Part of a small language model's weights.
Size: width 128, MLP 320 GeGLU.
Each number is 500 + 50 x the weight over its row's rms, rounded and kept within 0 to 999. Layers, rows and columns count from 0. Numbers have three digits each. The size before them is the row's rms in percent of the matrix's.

# layer 3 MLP down, 128x320, rms 0.0674, rows 81-127, columns 240-319
099:511488411538513478490487463490440498583550442453535514438498541514510488516453428441470497520545533530469380509413523438406585548456568474507575476486464473421400354455534447452512486400437576466461503627537542510544427538481546509534487440
102:450419571452485594485501547468385470471522535426544482524581463443571456489522489363550472425576385483417543607501514584516449542450511450466444500461519542526559524438537562494539495482507499415521450502531462475416518464420505504397376399
106:427467515539608439464488414491527430521546518468495491493479504534524398499450430503544611517489512523533578406566539443436521565584533483556498421402587481444483420560425597501536466538411561533587535496556403473600497569534463512472485426
101:510507523494532496560444509472574497537490508451525531431554453492564525486427563552607532501452533613518500465514426465482444494503666495433496553549523497511493522548425513380526427541515489498485482554490525507569412455504499524442591538
098:568482460647501586453410501415458496507527516489477539503571500521586520484522570482494463489513445455528462527522522558428508552478465455522453449524519540451451529430455446571436477481472541462408555450468547490503549621452519506528486463
100:458600488426468531472490546468501511470447453451419535435546516564487552496492520470550580484520537517514431478465437600471568414487433487491451484474585612531442462445492538449535559483489433531556499455643581532437480481461453449437421494
094:501410479528544506517408457494484489506522486426445519464557519537496434477457539493473519504462600513496499416499468538484423522553463439519523595505496521536510571503497515539459405627486536453467450538448533535491473477583446509434550491
091:545470501515430463467537585594454442460455514516453368556546372487482513501478473474427553472619517591512416571416495497506455503530442506476399529467430530535515527405514611528515502506554509537576538456486507537525546569494432598526432466
106:498538517516484511483481406571567500479528549571462524438431518510501480484548474500495424569472550501524456517456457488598511548436450464497463572607508448472596435593430553461520542521592511539450516561558407490526587492611601501569465474
101:602560565542431539458586469510518582499488395425552454480457474444519573492562581514447607489538481627520514450539426473482465474502482522443496555548455514486517507445538411514523522532452537517460529400436533392545532497489408451437365496
097:505466420487463526523443393517495531451496457530429498581477600552415550533488463472438445470470543429510390552484520595519411502430464483517417525573468564508556495509489506438514535512590518505468499450500494394575506460477509480463661514
100:497475526542359484537585477445608490511441521508520434479409469533464484494598544479605448454568573451561523473469522454567473594471528595511451434567424549488524493416478485505510444537496487612414447521511516378465511431443513456540596493
095:533499524446478376489581497526522489508487504506536468493509578492518537500528457501503483475541481570471500422430448432509484595430448535461524505476472483507491523469503484521498533524488547456555481547571547487459430497454526572471496461
098:487563525418517472509485455531545555530505475564494517507424562451511514516522471601516512384525511599540568562505447561526497518623556529440615555498572502600406506534520554582464545479416480494431602438500537511621520508533550502462475505
099:608536518554529524531540456513447499644541512451564460386443522429523507515444507510487516610471495389461409375509451507566545481531517461460489476547462505588523444512573454406501501484572500580492650454439416478529551608501612430485587451
091:562466493464567516478508507493503582460494499474544515445483380485503525492368509486575546514493512408554524402521438343508503532478541535480468612585546482513482516508516442452584439432489449493404625549585485564464526398450519488477497463
101:536432483491460525516540534582452517552524533543488491573461408552468477495500431559409504535576487477469414550478454583497470531484571531386576446538511504449502506430520494414619508602479488539529602467427444464529447643457473435417481608
104:520541558505497454551540572482537416502397596524481446466472521524515491486524543444513466565495530547558509557487455495505430421562497431502495390484485489475515529484447486399510508566427513563593466470485407512451490539519497482478514498
095:475481549552480503540616540486451507587536496569460421550566595487454556521440577493535471487561462444505541476425379605442444465447512469530446517486504384558520544448574475509497428501471457521572540418638492522486465452443506507532470526
099:490468497567499495555502459483557575483497521497538473531493498435505496507530548527457514545555370403508467529512463481490430597431534464473478477434470589516424475359542539515582537523533521521456577551543485653468545531495570478518447410
094:461551591460541447423488386459557525570487483484482561471563539520540529499489513524521527490395437446522497524438506491483530514446494460436564502492531452475450518504480495486682498523522471532510531440550453545486452500425504541577519526
092:479481484399552492510445563566484479433523430460511440609445546574465405471497444558515465454350565548554545526529550561493503456493485513444472417481385554508511482601520433576538525540535495530511487530507513518607487540448454478492396486
099:525548506537517581533451461554413515491443477520453530596429449537414511486518546406428581491580384461475485489470482542534509445468564398529566561409412415518593514499483553498404469567523535510440496547482508541491569462509496474426492484
095:514440429503463566529436435482532505522473550555375424578467524447499519506616651486515489520519552461543550521505609504538436482539456453542407408500521505491552456509480487468564499494472471473436586491502539532524537534398447477518568550
100:502550483592476414438495562595495462482517545581471556492467535406506496522484585460459466566431416508532539572516553484538470471617509568421517493463485458444576409544649591421454503507414544481427544504444421550542493497593540548522490537
105:563588444527517494444500531559525495452521495488562422513552468625497448519499598535554510512511493531510537416497549497465535490504543414543397503461451491500536419537529509489470480560469533513535472390379568561546482428486488413530534595
097:486480566622414484479520474520490555430465545514494467538479540464550590484495482459512476393507547539585467576511499501394499585532496482549533554502504571395503397438454544512506503520470496524464574388517528472614481559418469500448439527
097:595476524523421542526450556556611469467422541517484464508539518498527404501530438490505521520568498414535550453496502539488488460578480401520506632528446466485534418468523475494391464490490481528475548581554550544526469528406437455572449496
106:540482457492454470539520523518518431522482419508491523525522542497507545486523498522540562451531543532464415443435457511516459531491384482593477542478516450477478560519556449442473608478538387476559492598461477447439534533532449414429482438
094:547531503479550531538417435445554566560492483568392509541576583514529489473512492318454500591544479440507418543493525517469495446458551532454456442506512489521482486570484534446492466544474454515434492564447468529502480461486540503476534491
101:535501462497511439495423422508567496447514437432539494550545510605454455497472535584401563489612569525551560487521455394506483449582508460567434521495530605495477494547433449429506495517471521506461501516449450438560564497449524407406537571
101:456491562494458474539521575522480517514512463608496508527500469532562403526581468567527422402499525459538425385526546453483515489600485508484552507576523548557506443457541489531450533429571490587541441510479414597506581420526516543601583450
101:422511517510420508487513500488486528465485505446459534633477533631498424526536522434525499555574479497520590472594492508436564507394531483510399505503542634386531499591522456415533508508517527440500474454556390560548505455425418553507414459
097:538465420467520578483558446485602527383474529371630532490559541519555477504504527489479508498470504564362483510522466501529493602486493582551564527527538614433516469478426518450484432530516486454542435466540437476495513524507568410393525537
099:531498444417555543554508571528571645484501508554490455526486401474634482514472479553489493516466511501421494485518438408453516422507417555467555462493563472422523572434461548468495485484506508487498472489465462491484452616541544489556475460
100:505538495545496517518409605496480568562422444535468534597473504626503500515579506491466406607499533525437554503419530522509560513487448486440544440548535576525456457481502454515491391501464621523518507425485489552565532544469352504453472520
109:444408482517587458537478481467546432506522530490499495534462521482477497486467458410521544471477450528503444538509634469477491508471548522535524550471483498557632536546453567498549458489516492541532484512484516446505497487449568535484529541
097:493518542424525547502486428512556430444435518545546487476505512528564519486477532521425458568523527570571481440463497523497476525555527523545529540563534482615455526549472502514507508449537389449536471411518590545535563510476519491488483534
096:490458538507639546521564436523522517483557371373516472441518499554434503504522445494515493522485502437454461525470484475405497446489520451451503470540506526491577496415456490570414490500527522489425495584479498546522455463623516493497456438
102:602492470592534476479589484444508498439531514509539419538492507474512441510469565585495479529521414451553469431517517426452474576424463494451475469519532516476519548556482416559529483562388553442484445511522404537530568423478586442529503493
089:428543479532487468516533503525420532587477510463514631489449561489393536498419480448492555456478526581514498465493563488458542456474485477557585654484482547358506466524559498519517504470553596410492628495495485550478480483468449499489344520
097:495599464479508516472525491471505531587508515525583437502465470525432558519467546498502485573478568521480462513504453495472566415527588475499468504374450463480527609556453567469555523504415446459561539510546445468522567377560434524492515441
106:586548572527516637487510570508504578425502529464464460498544488551529440482466498543500501512522579522495489512365531554485501504504583496445404472395440560537429472435521586507559466554488492468393581388526443480498487532474469553518497470
104:561504506326491419446450483544471523482444574471470598426444542447575491492492457416466471493555550527485508438471448510473494433462451537455443565480558469536586648560467582478418452519494523593550554480481544483541505481556580413443420494
101:614547531548419521485527376416565506624471459539471467531483569529502520515550550513506504569482465540545469499500491531497527418503514484494489480459539540493581530580480605536568535606559483513523401501455468563454573498489544425573504445
108:506476590443504544495507513469547430460520506543465495522516544499557488478446588528509475519504562551513472512472546422549506494522397547649476499448566439487428549528524493424555597460513483371516571558454409637456533454503446513566505526
104:447496446516488414472530557538549586634447522499431459550535534493503481498520538488492468498484426503511474549475514524433519513468495534496586514384461540477449604500503482484493524402462507496633482513542507519447595528509508581498484467